Weights of a small transformer language model: 10 heads of 64, RMSNorm before each block.
Each number is 128 + 24 x the weight over its row's rms, rounded and kept within 0 to 255. Layers, rows and columns count from 0. The size above them is the row's rms in percent of the matrix's.

# layer 9 attention value, 640x640, rms 0.105, rows 88-114, columns 256-383
size [ 95  92  94  93  96  88  95  91  87  93  90  92  96  90  92  95  94  93  88  88  92  94  94  96  95  93  93]
[[ 97 101 110  76 134  87 150  82 136 175 130 107 123 155 146 116 120 120 134 155 138 117 140 154 140  99 125 144  96 107 138 112 164 153 119 105 178 127 156 124 145 164 109 106 143 120 119 121 120 127 159 136 149 137 134 166 128 108 142 120 154 109  36 131 123 141 110 145 114 118  98 148 151 138 115 142 185 107 167 151 107  97 124 117 121 139 132 160 119 157 112 144 119 133 146 113  92  71 136 133 146 132 153 128 110 136 166 125 142  97 115 118 134 178  95 144 113 138 144 109 120 104 143 161 169 108 165 135]
 [157 158 120 143 129 100  74 107 141 150 132 142 116 115 152 141  97 127 128 149 137  74 132 135 100 141 157 109  97 145 175 153 141 152 139 151 131 137 120 121 122 148 144 111 115 131 124 120 156 128 171  89 120 157  93  96  97 106 122 123 184 130 166 144 125 142 152 119 101 168 108 158 146 119  98 161 117 152 135 157 143 159 122 111  56 114 121 132 133 116 132 114 105 145 154 120 124  92 175 133 128 141 168 142  96 121 127 144  91 101 102 166 118 133  93 132 129 112 167 153 161 132 129 164 133 167 154 120]
 [117 123 163 154  71  98 127 154 145 114 108 114  96 140 117 124 119 126 111 141 124 160 171  92 160 134 105 117 127  79 170 131 159 117 124 122 169 139 136 138 150 142 102 135 137 129 131 102 102 142 108  86 150 163 149 162 106 140 100 146 105  98 149 166 138 112 148 154 113 118 139 116 151 120 114 130  99 116 106 103  93 141 125 169 120 181 141 149 175 109 106 173 134 140 138 142 144 105 137 107 107 127 165 103 115 125 132 107 161  80 114 111  94  76 126 179 131 178 137 111 107  90 145 132 146 125 144 139]
 [144 132 135 155 166 144 151 113 103 185 146 141 147 117 165 119 134 116  87 127 143 128 164 134 143 120 103 138 153 110 125 170 138  80 112 118 105 120 101 118  92 122 106 179 128 122 125  93 123 100 142  92 130 100 102 164 158 156 130 121 114 148 122 135  99 139 178 108  98 147 140 100 170 134 106 163 105 121 139 117 109 168 168 116 123 160  99 133 121  90  97 132 125 127 135  72 133 102 149 138 144 151 163  89 151 109  71 122 147 130  89 115 149 108  81 126 132  67 125 128 168 127 159 115 163 145 132 134]
 [116  97 108  93 140 124  92 129 175 141 137  92 141 120 106 146 132 105 113 155 128 140 118 106 115 107 113 139 119 127 154  89  92 119  97 120  99 112 130 107 136 159 132 138 154 155 128 141  95 133 159 117 164 129  71 169 157  94  87 164  95 136  85 141 125 127 154 117 114 125 155 161 115 159 133 137 142 126 138 112 115 106 123 154 111 113 143 119 122 133 148  66 166 137 148 115 131 128 122 145 122  91 122 191 109  72 137 176 133 116 156  97 122 171 155 162  93 139 168 122 140 166 129 139 101 147 131 100]
 [152 176 161 200 134 146 163 117 172 152 135 131  97 101 129 132 112 106 102  98 151 130 136 137  98 142 132 155 123  98  94 109 112 164 139 183 136 143 113 144 172 125 156 179 141 162 110 186 157  88 157 157  85 102 138 138 118 136 116 117 148 127 142 134 141 126 146 187 126 104 179  92  94 137 151 103 141 156 134 142 111 128 119  73  95 140 133 168 113 118 152 120 187 148  90 122  90 109 116 113  96 161 114 130 122 119 122 115 132 134 138 150 150 106  84 144 119 114 136 168 125 120 115 148 154 120  94 121]
 [111 120 174 130 137 110 112 132 163  90 118 117 127 147 131 104 154 140 161  99 113 128 138 138 124 150 111 152 149 115 148 146 147 108 142 157 133 100 143 150 169 181  88  86 114  94 149 125 113 135  89 138 118 115 131  95 167 156 132 143 142 107 120 121 115 157 134 171 161 112 153 154 106 138 127 135 150 142 124 107 116 121 139 114 138 174 176 138 151 153 127 161  99 111 127 137 149 130 116 125 170 103 104 127 132 124 125  99 157 163 109  81 170 120 119 165  98 146 136  85 126  57  88 116 116 146 120 131]
 [137 145  90 118 167 153 135 144 163  93 113 108 128 134 120 107 119  85 139  87 151  69 127 125 126 102  80 153 132  98 107 122 109 123 155 137 129 131 106 127 115 147 141 135 120 158 123 143 140 100 121  94 126  68 143 127 119 135 130 123 137 158 152 170 114 109 100 109  88 125 125 139  95 107 104 131 117 165 116 121 119 113  95 153 107 172 150  94 126 139 117 137 112 135 118 127 132 137 149 153 101 150 143  70 103 106  91  99 105 115 122 145  99 167  99  78 112 111 159 121 115 123 102 142 121 158 108 150]
 [126 131 117 137  90 120 142 116 156 104 161 139 118 152 135 128 156 180 146  99 127 159 133 167 123 139  97 121  91 168 109 128  98 126  97 160 194 138 114 112 152  98 150 105 122 113 153 114 148 121 100 125 143 135 101 144  45 125 140 144  93 103 113 145  63 123 105 147  97 159 147 116 106  77 131 140 125 127 163 161 103 109 128 117  86 152  85 150 117 115 176  71  85 155 118 166 135 134 145 125 129 110  89 157 137 138 165  93 105  94 130  68 114 155 134 131 118 126 165  93 146  90 132 185 116 143 139 148]
 [118 138  95 155 146  96 114 123 127 171 156 157 130 126 151 171 131 104 125 161 119 193 105 102 123 149 127 150 131 102 139 104 107 126 114 113 111 113 110 152 108 108  84 132  94 113 140 112 171 121 116  68 123 126 124 118 122 113 144 118 135 156 155  75  78 161 142 131 109 154  94 125 102 131 130  93 152  90 109 119 120 156 161 121 109  97 149  98 108 132 134  78 122 135 129 147 128 168 139 121 120 141 185 163 183 101 130 103 142 144 117 131 140  80 131 117 125  91 186 126 159 142 114 150 119 137 107 126]
 [136 157 167  64 147 166 112 106  99 127 113 170 153 106 128 143 117  98 112 156 101 145 104 147  93 107 140 126 148 121 175 102 133 141 102  95 105 153 122 126 169 146  98 152 146 115 137 143 131 126  85 158 112 167 124 131 139 123 104 127 165 182 160 140 132 154 153 123 138 139 125 116 105 112 120 125 178 123 131 102 136  97  94  75  97 133 109 104 179 141 121 125 147 142 115 174 122 174  91 161 100  91 122 134 111 142 156 181 100 112 121 113 144 150 111 184  99 152 150 139 122 171 120 152 119 144 111  86]
 [173  93  92 118  87 126 117 128 145 121 122  78 140 113 111 156 127 100 116 140  96 119 136 136 161 146  94 123 135 106 112  95 143 173 151 138 149 136 119 112 150 162  56  84  89 108 101 121 108 140 121 104 126 177  83  73 129 155 109 143 123  93 110  94 134 106 124 156 173 118 112 114 192 129 129 149 111 110 162 133 102 180 120  88 144 100 176 131 125 113 151 145 179 119 119 153 116 113 118  75 145 114 130  93 146 144 129 134 103 159 139 113 130 126 129 106 153  90 135 128 127  96 104 113 128  90 125 112]
 [101 143 133  79 139  92 144 124 101 152 147 114 102 135 104 123 153 113  92 135 157 193 102 134  92 150  78 192 122 130 105 151 116 126 124 101 119 160 143 120 123 111 100 171 147 119 166 133 112 154 120  89 155  99 104  92 106 145  81 140 104 154 117 140 139 131 104 118 146 150 103 140 163 194 100 112 125 117 160  86 148 107  97  99 122 122 170 139 154 186 127 112 124 136 160 127  99 134 157 111 111 171 122  99 109 131 153  76 141 149 143 134 171  68 129 119  88 127 139 129 147 145 144 138 145 123 147 140]
 [129  80 138 168 136 176 107 155 146 162 115 135 135 149 112 134 115 174 110 190 113 128 114 136 111 119 126  70 128 114 153 114 124  92 130 121 124 129 139 133 118 106 138  96 124 129 139 121 114 161 155 122 141 138 109 160 152 116 136 156  61 120 138 106  87 150 171 104 130 150 135 136 146 114 140 105 114 138  86 129 127  80 115 114 112 141 137 152 119 151  97 135  93 124 117 137 122 115 133 135 126 117 168 126  98 122 154 145 114 147 110 110 116 113 118  96 115 123 141  85 149  94 135 139 154 147 136 134]
 [ 98 184 113 132 109 113 121  84  88  80 149 112 146 150 139 127 117 116 114 109 122  97  88 132 136 109 154 151 103 100 111 116 111 159 126 133 141  77 137  91 133 144 115 150 103 120 107 136 173 126 153  81 125 100 148 141 107 146 154 164 121 108 115 198 157 112 133 114 122 128 119 103 160 151 140 110 124 108 115 116 170 168 127 156 112  92 136 159 129 146  65 102 118 126 122 160 137 109 125 151 116 134 142 150 131 103 123 170 133 118 103 106 117 138 119 137 150 107 149 140 109  78  94 113 121 175  95 144]
 [ 94 123 118 108 134 125 131 177 147 121 145 103 107 107 164 112 125 124 134 155 131 160 146 145 123 144 126 129 113 145 160 108 148 148 119  93 122 144 134 112 189  96 138 110 112  97 137 171 119 117 119 129 112 144 164 135 116 168 122 110 146 117 133 166 143 127 148 131 123 176 137 115 126 135 156 120  94 174 132 141 124 117 111 167  77 128 131 117 118 111 152 132  93 118 144 132 102 163 152 129 136 143 127 133 191 134 127 122 137 135 127 168 110 145 103 130 124  99 120 120 128 144 146 118 120  74  96 126]
 [127 115 122 151 151 150 121 107 133 125 138 149 109 151 149 137 152 123 128 133 115 106 107 143 134 129 141 130 155 116  72  91 109 124 117 140 145 140 102 141 125  95 127  82 176 159 126 143 153 146  93 172  94 150 115 149 142 135 101 110 124 149 119 124 140 119 132 142  92 128  96 103 135  99 132  97 124 169  90 116 106 114 163 167 111 159 145 168 130 137 139 100 132 162 118 117 121 147 120 116 163 131 107  98 122 116 120 136 106 133 159 134 110 155 124 126 102 112 155 145 106 169 132  68  81 157 142 135]
 [ 95 115 133 163 163 106 127 155 115 127 136 126 128 114 144  92  85 114 121 126 136  58 142 149 141 101 160 114 110 126 155 101 100 132 127  96  81 161 114 155 118  97 115 129 108 165 114 147 138 157 157 124 126 107 134 103 109 148 140 197 139 131 150 146 148 136  99 137 145  87 126 136 163 141 124 110 103  77 119 130 121 148  89  93 127 128 144 143 117 127 121 147 108 125  71 124  84 131  54 146 104 124 118 112 122 123 144 151 127 112 149 166 122  84 157 141 129 112 127  92 109 136 126 142 157  79 149 100]
 [ 85 131 125 116 151  86 124  95 148 141 158 131 137 139 117 138 118 121 117 104 106 135  86  93 171  85 146 143 132 119 147 133 135 164  95 110 171 121 146 106 165 147 172 121 121 119 111 121 112 119 103 117 140  99 113 132 143 135 133 174  80 158 122 147 136 199 112 138 115 121  84 137 138 143 144 136 169 170 131 136 151 145  91 132 184 124 126 143 135 132  89 114 148 113 109 168 133 149 136 106 151 121 122  98 131  99  84 113 134 110 136 148 118 140 145 141 111 151 109 144 115 114 114 160 122 103  96 120]
 [ 96 151 143 149 150 111 158 131 109 129 112 122 104 108 121 111 135 124 100 139 116 135  97 161 113 100 160  88 126 104 150  79 154 169 133  76 110 146 147  99 161 110 101 167 136  99 131 124 164 101 109 137  84 103 130 142 141 125 137 110 111 145 118  84 106 115 129 126 116 164 106 125  96 134  93  51  93 114 134 127 114 118 146 110 107 144  96 120 117 125 136 167 154 149 126 184  89  96  71 130 134  99  55 122 101 109  91 108  79 127 127  98 152 121 108  97 161 115 114 160 143 113 111 120 142 139  87 109]
 [148 134 159 128 136  93 163 177 124 136 156  99 100 185 103  91 162 123 115 161  92 109 135 129 145 137 134 121 145 152 108 152 112 200 158 163  94 135 186 122 131 143 138 114 145 147 127 133  73 133 171 120 138 134 133 145 126 165 141 114 114 140 129 115 145 138 150 132 122 169 143 148 133 151 165 110 140 153 170 156 143 136 122 114  96 135 159  84  92  74 147 131  99 109 152  82 126 173 138 133 152 117 162 137 137 124  89 112 109 122 114 137 161 171 147 115 117  92 108 130 162 119 152 127 127 143 127 118]
 [142 122 135 128 133 100 157  92 160 127 103 116 142 107 108 112  95 123 115  89 143 126 100 141 114  90 116 157 115 109 120 124 108 132 130  94 134 119 114 113 121 145 132  71 130 147 151  90 171 151 144 161 116 140  90 152 150 114  99 109 163 140 124 147 102 101  88 133  87 150 100 125 121 107 139 153 171 123 123 136 131 115 132 115 139 106 112 116  91 141 143 117 110 131 131 117 146 141 153  96 144 143 129 133 115 113 163 124 125  97 131 122 122 109 183 107 103 166 110 114 107 135 155 163 145 189 161 129]
 [135  93 122 136 146 164 161 146 118 107 101 123 110 116  94  91 166 140 121 152 134 125 143 110 105 115 102 109 112 163 106 123 160 149 145  90 145  95 134  92 125  76 148 136 167 108 142 130 146  84 142  99 103 129 152 135 133 150 131 164 130 143 133 120 144 126 109 110 151  68 136 126 135 117 133 136 164 158 105 109 137 132 127 139 156  97 125 144 119 138 144 127 137 137 133 160 126 165 152  91 157  73 135 153 133 159 101 111 103 106 109 141 134 141 126 102 110 168  88 148 122 111 126 122 118 160  54  91]
 [115 147  79 144 114 132 137 121 108  89 105 136 102 118 137 155  92 132 115 122 110  90  88 142  80 121 115  97 131  99 194 131 104 127 159 151 124 108 117 103  64 149 105 161 105 109 105 148 112 124 144 132 136 167 129 145 115 120  95 108 150 118 118 152 132  92 108  97  88 135 121 142 100 122 118 115 134 133 165 118 134 132 152  92 125 148 175 150 130 135 114 108 172 181  80 154 124 131 119 127 119  86  86 138 164 107  94 134 124 115 162 138 148 144  75 137  64 131 100 166 129 110 107 152  88 165 102 104]
 [125 159 143 145 128 109 140 169 167  95 125 116 135 142  99 130  99 150 108  96  84 137 119 157 113 121 128 140 168 143 133 141 145 127  93 162 154 156 103 114 135 138 140 142 138 127 130 118  91 127 111 112 157 143 107 107 148 117 136 161 114 158  72 117 137 127 117 106 161 131 137 133 102 121 135 129 132 130 128 140 156 108 165 143 124 112 125 162 143 171 100 117 159 121  81 143 115 117 118 152 130  99 148 138 129 120 120 131 110 127 169 168  83 123 105 103  78 154 196 112 108 139 180 141 126 149  87 121]
 [131 121 109 116 132 138  98 151 166 106 156 125 129 111 106 147 145 157 134 134 158 141 108 129 131 137 130 134 115 110 163 143 140 160 127 118 105 112 121 126 120 138  94  74  98 104 121 143 116 133 155 112 165 153  92  71 107 100 124 101 142  98 117 128 172 120 132 117 143 146 122  83 141 115 136 104 136 111 116 126 165 173 142 140 165 114 107 116 151 123 138 150 135 175 150 166 123 153 133 139 131 121 129 170 123 155  71 106 116 124 110 175 143 110 138 173 152 132 145 121 212 136 132 116 145 110 115 126]
 [152 184 134 116 122 167 103 107 133 147 107 181  96 138  89 121 153 132 122 116 147  89  97 151 136 114 156 148 109 116 104 103 104 152 177 181 136 131 109 101 120 147 132 160  96 106  83 162 114 129 125 151 102  83 117 146 115 113 143 169 138 120 169 149 144 104  73 140 151 180 115 134 176 188 117 121 155  92 172 114 103 139 115 107 162 150 105  86 101 158 135 123 130 173  69 145 136 137 112 170 143 165  71 148 116 107  98 105  94  80 100 149 112 134 116 108 137 117 130 148 130  97 139 135 127 132 141 169]]
# layer 9 attention output (transposed), 640x640, rms 0.0807, rows 88-114, columns 256-383
size [ 95  93  95  94  95  92 100  92  93  92  90  95  94  92  96  94  96  96  92  89  91  93  94  96  92  94  95]
[[155 128  74 168 105 122 117 135 116  90 128 144  80 131 105 133  98  87  88 155 113 117 133 154 136 115  88 138  91 143 143 118 119  89 133 137 123 134 112 103 125 118 145 150 207 137 171 158 121 119  79  99 186 132 112 131 144 160 151 151 111 125 147 103 118 139 125 133 133 137 126 118 157 150  99 135 130 129 144  63 113 128 142 128 152 105 114 116 138 108 153 120 177 139 142 132 130 110 141  88 123  81 133 114 140 127 135 105 146 133 141 129 127 128 156 133 142 140 139 111 118 156 117 156 133 201  90 118]
 [102 108 124  91 141 122 133 148  97 107 133 105 115 142 111 132 151 108 136 138 131 105  94 116 102 113 137 148 104 129 125 121  96 110 110 131 131 116 173 132 160 149  82  96 110 152 131 129 133 154  79 103 132  96 132 142 110 128  86 153  98 147  99  81  91 127 123 143 165 132  95 120 126 111 155 109 121  99  96 101 152 100 125 128 155 107  89 188 112 119 120  98 149 129  78 115 124 156 143  90  88  92 112 113 153 124 140 112 149 117 154 101 150 137 154 152 115 152 137 132 139 138 113 130  96 179 132 124]
 [102 134 129 162 147 162 167  95 143 141 125 121 146 123 153 120 107 120 157 121 121 134 136 141 148 163 122 112 141 127 159 128  99 116 133 111 100  91 138 108 106 147 121 140 111 128 127 159  95 138 131 122 150 104 113 179 103 128 171 130 154 125 112 142  92 135 146 120 179 182 106 152 137  89 146 121 139 176 121  77 105 150 106 121 109 137 125 122 145 147 109 167 102 152 139 122 107 162 164 140 126  95 119 161 111 122 119 120 149 138  72 112 119 156 121 133 157 162 127 149 123 165 103  94 110 143 136 154]
 [177 134  98 130 101 109 123 119 156 139 145 133  80 152 104  93 137 125 118 134  82 147 119 111 103 108 147 143 106 172 120 113 101 119  97 137 163 138 132  99 152 158 105 118 150 119  90 151 107 183 156 146 109 127 114 112  88 145 129 112 116 114 128 160 113 141 134 122 139 130 147 126 100 121 136 105 132 118 129 133 124 136  88 140 144 153 122 137 154 125 115 128  98 134  93 165 143  87 129 149 133 141 147  92 115 124 154 148 112  90 141 133 147  78 150 121 172 125 148 116 108 103 128 135 101 123 185 150]
 [141 126 142 143  95 135 159 107 105 117 121 123 134 122 153 144 130 117 119 135 127 110 131 138 114 150 169 119 143 139 134  79 166 106 146 127 111 116 149 112 123  88 163 128  99 104  81 112 163 133 137 107 106 112 132 136  72 138  69 120 124 123 125  90 152 153 115  73  94 109 119 149 161 121 151 151  94 114 111 127 133 175 153 110 148 143 148  87 134 101 140 126 124 119 154  94 168 131 142 142 110 169 106 100  93 157 129  78 125 134 166 162 108 120 145 148 162 127 148 170 147 136  82 112 117 106 137 187]
 [128 155 104 138 143 118  99 107 132 152 145 116 131  89 118 106 145 144 107 113 120 135 118 138 150 129  72  95 135 139 114 107 131 139  97 136 130 118 128 124 117 114  94 118 168 128 134 154 125 143 121 101 131 143 147 142 143 130 150 107  96 142 153 125 177 132 133 115 104 124  87 167 136 144 104 152 120 134  89  97 169 131 192 169 132 100 153 110 129 101 112 106 144 142 116 169 100 141 159  95 114 114  97 107 147 117 118 158 154 135 104 148 144 115 189  96 114  80 123 126 128 122 154 134 115 105  86 129]
 [113 137 132 107 118 104 143 159  98 126 126 114 149 100  92 140 116 160 140 175 106 165 100 141 131 106  85 133 141 125 156 111 127 139  92  99 148 147 141 132 101  88 123 158 164 112 106 150 136 109 165 114 138 116 144 154 146 109 148 112 114  96 155 132 187 135 144 121 135 148 109 111 169 144 106 128 140 143 155 125 119 163 116 120  93 148  90 172 111 169 156  93 153 148 132 112 117 129 119 150 141 143 160 151 151 144 107 118 136 128 150 133 116 150 116 131 128 175 115 108 150 124 103 121 105 188 107 100]
 [145 120 146 131  67 138 133 127 143 158  67 135 132 108 122 131  93 110 123 125 122 158 115 146 122 126 133 136 104 128 153 105 137 161 113 149 125 152 134 114 134 108 125 134 123 127  80 151  89 144 133 148 143 155  96 170 164 129 112 147 124 175 144 153 120 141 130 169 130 113 124 123 148 136 175 123 143 127 114 111 114 126 133 141  98 124 112 156  81  97 134 104 129 152 158 143 138 143 112 147 108 125 151 164 166 121 122 174 150 124 127 136 130 111 144 142 120 116 149  93 129 128 125 145 135 136 124  66]
 [131 133 142 125 150 147 117 116 124 130 123 118 111 132 131 110 114 120 124 123 150 103 135 131 171 154 124 123 173 165 155  80 144 119 138  75 125 143 146 191 140 178 110 132 150 128 130 159 116 148 119 177 143 155 127 133 198 128 163 118 158 144 118 129  99 122  94 115 181 114 140 141 115 117 123 107  93 149  89 150 135 124 166 129 117 123 156 125  67 131 156 152 120  92 185  97  93 106 116 134 106 149 160  89 155 115 102 137 124 130 138  99  94 139 114 139 136 127  95 136 115 153 136  94 131 147 101  97]
 [131  89 130 111 153 152 119 145 160 137 138 130 127 125 121 106 127 155 117 138 162 130 148 171 114 129 146 147 121 104 102 113 114 118 129 157 128 119 126 181  84 122 119 125 150 144  84 127 147 127 136 117 138 158 105 145 126 113 126 169 145 149 134  95 149 134 107  93 123 147 189 119 120 127 118 136  83 105 126 169 130 166  97 165 116 102 150 173 146 142 117 145 112 156 119 122 149 100  97 113 130 131 119 157 152 168 137 145  92 166 132 144  91 160 119 138 117 117 120 157 102 100 153 129 124 141 108 137]
 [ 97 116  94 126  82  93 141 136 136 162 152 120 125 123 117  91 122 175 127  91 112 119 125 111  97  94 146 147 123 119 160 135 103 117 126  95 163 108 152 111 105 122 108  89 142 150 130 123 155 118 143 136 138  86 133 171 147 101 160 136  83 164 106 132 123 129 139 134 126 116 132 104 159 115 161 112 134 125 157 136 172 102 116 111 157  81 121  88 181 127 103  91 110  94  67 111 130  88 121 138 132 114 175 132  94 120 111 140 159 152  99 133  88 125  96 143 166 129  92  97 131  97  94 160 135 158 150 133]
 [103 140 100 145 130 149 152 137 113 134 107 150 123 160 161 117 186 118 119 108 146  92  93 181 124  64 140  98 122 117 143 130 136 148 140 130 108 140 153 124 101 118 159 115 135 132 207 119 106 137 136 139  90 122 136 120 118  94 154 149 161 126 147 141 147 130  86 114  53 176 123 106 136 106 124 112 130 134 100 122  96 114 133 154 116 104 121 131  93 157  93 107  44 167 128 133 137 119 137 171 114 124 144 117 129 155 162 179 149 105 117 141 115 115 156  99 124 138 139 149 134 143 150 101 120 147 118  88]
 [136 102 115 128 135 141 125 139 120 121 120 124 168 145 140 147 136 138 165 104 144 110 135 146 121 140 124 144 119 106 129 117 107 169 135 143 110 126 120 111 148 111 118 104 122 127  85 116 117 131 112 129 129 186 122 135 155 117 152 109 141 101 111 102 149 105 164 151 109 177 121 132 145  92 163 126 174 163 122 109 140 142 174 156 176 105 130 157  97 110 140 109 105 125 129 107  76 111  96 147 149 150  90 133 135 100  77 137  97 159 187 157 142 139 186 123 162 143 117 102 135 168 107 112 112 120  88 114]
 [122 132 119 130 137 108 123 149 163 160  97 126  74  96 146  85 157  99 143 141 132 149  91 125 127 101  80 123 153 109 129 110 129 128 154 125 183  88  90 154 149 162 138 166 159 152 106 164 106  96 150 126 106 122 133  85 122 154 111  98 124 151 117 166 129 114 120 107 156 137 123 139 143 148  93 104 150 116 157 132 126 143 122 126 141 122 117 133 122 126 156 147 119  82 113 148 128 108 139  97 113 116 141 129 171 121 113 114 194  83  78 110  97 120 159 151 158 163 100 128 180 144 140 173 152 159 122  95]
 [120  89 108  90 132 125 162 174 154 121 133 156  96 134 166 112  90 126 131 131 118 134 119 149 139 133 154 137 116 157 136 110 130 118  91 124 100  90 168 135 124 146 121 106 125 110 177 135 101  85  45 168 137 149 105 138 138 142 123 128 124 159  77  94 151 145 127 104 119 113 173 118 117 121 170 173 172 137 132 146 131 129 106  77 156 139 142  80 189  84 155 140 106 120 151  85 100 138 161 124 135 148 105  97 117 121 129 101 144 122 141 156 125  98 160 127 148 132 114 139 130 125  96 143 117 126 143 145]
 [106 125 127 123 142 131 118 132 124 137  68 142 170 134 156 143 138 199 122  67 128  97  94 115 105 119 101 110 157 128  93 147 136 161  88 109 116 125 126 178 131 124 149  65 129 170 116 141 120 147 125  96 137 112 123  93 113 103 161  88 111 129 118 146 168 115 133 115 139  92 126  87 106 112 114 129 157 173 152 114 146 136 164 157 115 118 113 116 140 172 125 150 137 145 122 117 126 104 125 139 145 113 139  90 110 130  96 154 137 125 142 123 110 126 131  99 140 143 107 142  83 115 122 123  94 173 178 109]
 [122 122 123  93 145 103 108 125 120  75 157 115 125 130 104 115 127 105 131  92 134 161 121 166 127 161 139 136 116 145 174 155 108 117 107 125 144 134 117 146 159 174 132 140 126  96 145 131 131 149 143 110 126 138 142 142 147 128  50 125 109 126 162 144  84  80  91 118 126  70 144 108 130 150 105 136 133 151 126 137 103 125 127 112 161 173  73  44 113 172 124 129 129 188 134 149 127 137 135 127 125 114 168 154 107 116 105 125 176 138 146  93 127 105 110 114 139 103 130 131 111 179 135 108 169 118  95  86]
 [ 88 104 101  53  87 176 146 131 140 179 139 134 112 132 120 145 124 137 151 149 100  92 103 119  95  90 133 150 158 142 121 120 138  78 152 158 155 137 120  85 153 105 148 153 146 127 113  68 168 127 116  82 146 164 122 120 125 119 147 110 116 116 113 153 112 151 135 108 145 119 166 114 106 139 112  85 145 116 114 105 149  61 123 106  78 153 133  94 175 110 156 177 118 129 138 125 127 131 143 145 125  92 131 141 140 137 125 106 121 104 141 105 145 152 113 108  95 153  97 146 138 111 129 164 111 138 129  70]
 [131 121 159 145 130 105 174  95 101 115 104 147 148  93 140 112  94 120 106 135 156 175 130 126 157 125  78  99 140 158 151 157 127  98 172 119 102 141 143 102  95 108  99 128 131 163 133 139 132 146 122 131 100 136 124 113 151 157 123  99  68  92 138 142 110  70 116 114 109 164 107 133 141 104 142 109 161 110 121 103 117  76  93 131 101  96 172 114 125 120 126  66  93 118 152 141 120  88 124 149 103 120 158 138 162 116 131 119 123 148 113  95 100  85 117 117 129 119 132 160 158 117  78 132 123 166 150  95]
 [124 150  99 111 107 101 127 134 150 127 121 126 158 151 153 151 109  99 129 110 118 140 137 126 153 139 117 115 156 140 117 139 141  50 179 148 161 122 105 147 134 170 124 114 100 123 164 113  91 126 162  94 133 135 137 143 132 140 108 113 116 127 117 124 184 129 121 124 115 138 169 114 111 136  83 163 135 132 139 138 110 153 147 142 111 127 150 147 119 107 123  89 129 140 152 116 178 100 149 181  94 191 115 132 134 130 117 113 130 137 119 173 114  80 123 124  99  93 140 154 109  97 132 112  84 110 119 170]
 [154 151 128 111 127 139  74 115 148 119 120 159 129 105 193 139 105  98 169 126  86 114 133 133  84 129 131 115 113 109 111  78 144 158  96 121  96 138 156 168 156 133 126 153 128 175 126 104 148 181  91 116 120  87 182  71 132 107 167 131 134 121 162 128  74 125 118 123 120 148 124 109 192 107 133 118 127 125 136 141  97  90 118 158 138 121 142 122 111 173 133 131 131 153 103 171 128 125 134 129 119 141 134  82  57 150 163 131 131 135 137 142 116 102 133 149 133 101 109  99 117 173 123 129 117 123 148 179]
 [148 130 116 128 131 151 109  85 108 122 133  89 111 101 128 146 155 138  89 130  92 134 156 173 119 162 157  93 146 131 123 135 128 143 135 145 160 132 127 121 149 125 117 135 134 146 120 118 125  49 139 175  93 136 171 143 108 103 150 148  99 146 142 137 134 143 104 137 147 119 147 129 112 144 180  89 109  89 160 113 129 120  92 116 145 137 125  88 165  80 108 124 112 139 126 112 103 116 110 159  94 146 105  87 125 128 145 119 110 202 127 134 172 118 110 126  98 143  80 148 136 139 130  95 132 134 122 121]
 [124 126 134 179 120 109 111 144 106 126 137 107 112 149 132 120 136 157 113 143 147  99  97 139 202  83  87 124 186 115 186 152 154 109 156 124 185 137 127  86 157 131 141 150 118 118 114 103 101 137 112 143 146 106 167 166 140 109 103 139 113 137 173 161 151 113 129 132 136 112 128 115 127 165 147  94 144 122 144 128 119 122  84 137 129 137 152  82 138 118 121 116 108 131 106 109 117 108 139 115 156 155 134 107 122 145 102 111 118 107 156  99 141 143 110 157 175 101 141 104  89 121 167 142 176 129 125 145]
 [126 141 157 145 169 170 173 165 176 152 166 133 143 117 139  99 129 149 110  94 142 109 111 113 153 180 130 120 127 152 138 161 101 115  60 125 136  99 152 141 136 111 110 136 215 192 130 113 135 112  98 152 135 116 128 134 153  85 139 167  99 169 156 134 117 154  99 150 111  97 126 148  93 138 110 102 175  95 119  99 175 174 102 139 119  76 129 112  98 111 126 133 126 137 160 112 120 152 117  86 138 154 106 117 108 104 120  97 156 139 162 119 148 118 138 164 141 136 161 100 136 133 134 133  96 135 132 134]
 [162 105 118 120 151 126 158  94 127 120 112 146 147 108  89 141  96 130 134 129 152 155 136 102 118 111 141 139 122 129 180 163 115 126 127 108 131 126 167 101 109 142 159 123  99 176 157 115 142 133 112 190 118 145 184 121 119 127 119 126 167 110 142 104 111 147 129 140  78  98 156 182 142 191 142 133 130 140 122  99 109 104 134 132 104  74 134  97 110 137 127 117 128 127 152 141 103 123 135  91 121 115 139 152 111 130 114 152 118  75 118 127 119 117 138 134 135 138 128 162 128 101  95  99 116  81 115 118]
 [ 73 131 168 136 107 105 147 140 141 128 165 125 119 120 101 137 134 147 116  84 136 147 152 101 149 151 105 120 136 112  80  91  92 117 163 128 155 136 119 170 149 109 141 128 129 131 141 135 112 107 130 178 120 137 164 131 121 170  99 157 147 132 125  63 128 112 121 139 106 122  95 107 147 115 106 150  99 168 142 128 115 153 139 157 126 112 132 173 136 162 107 119 137 125  96  85 105 168 124 125 107  92 123 112  95 118 136 155 171 100 134 149 142 113 137 112 156 143 136 153  73 138 154 110 140  94 116 126]
 [143  74 125 156 137 122 103 103 138 123 152 100  93  89 197 130 105 149 148  90 154 140 115 153 106 115 153 119 141 137 159 129 131 124 121  69 143 118 169 122 144  94 155 138 141 138 137 119  74 185 133 115 146 136 118 133 183 112 181 122 149 144 119 141 130 173 190 157 103 136 138 117 117 153 140 129 107 112  70 167 117  99 121 166 121  80 123 155 147 136 160 113  92 128 143 146 154 155 131 118 122 116 119  96 161 133 131 158  91 137 137 121 125 142 160  89 111 115 115 136 105 159  98 116 105 126 121  89]]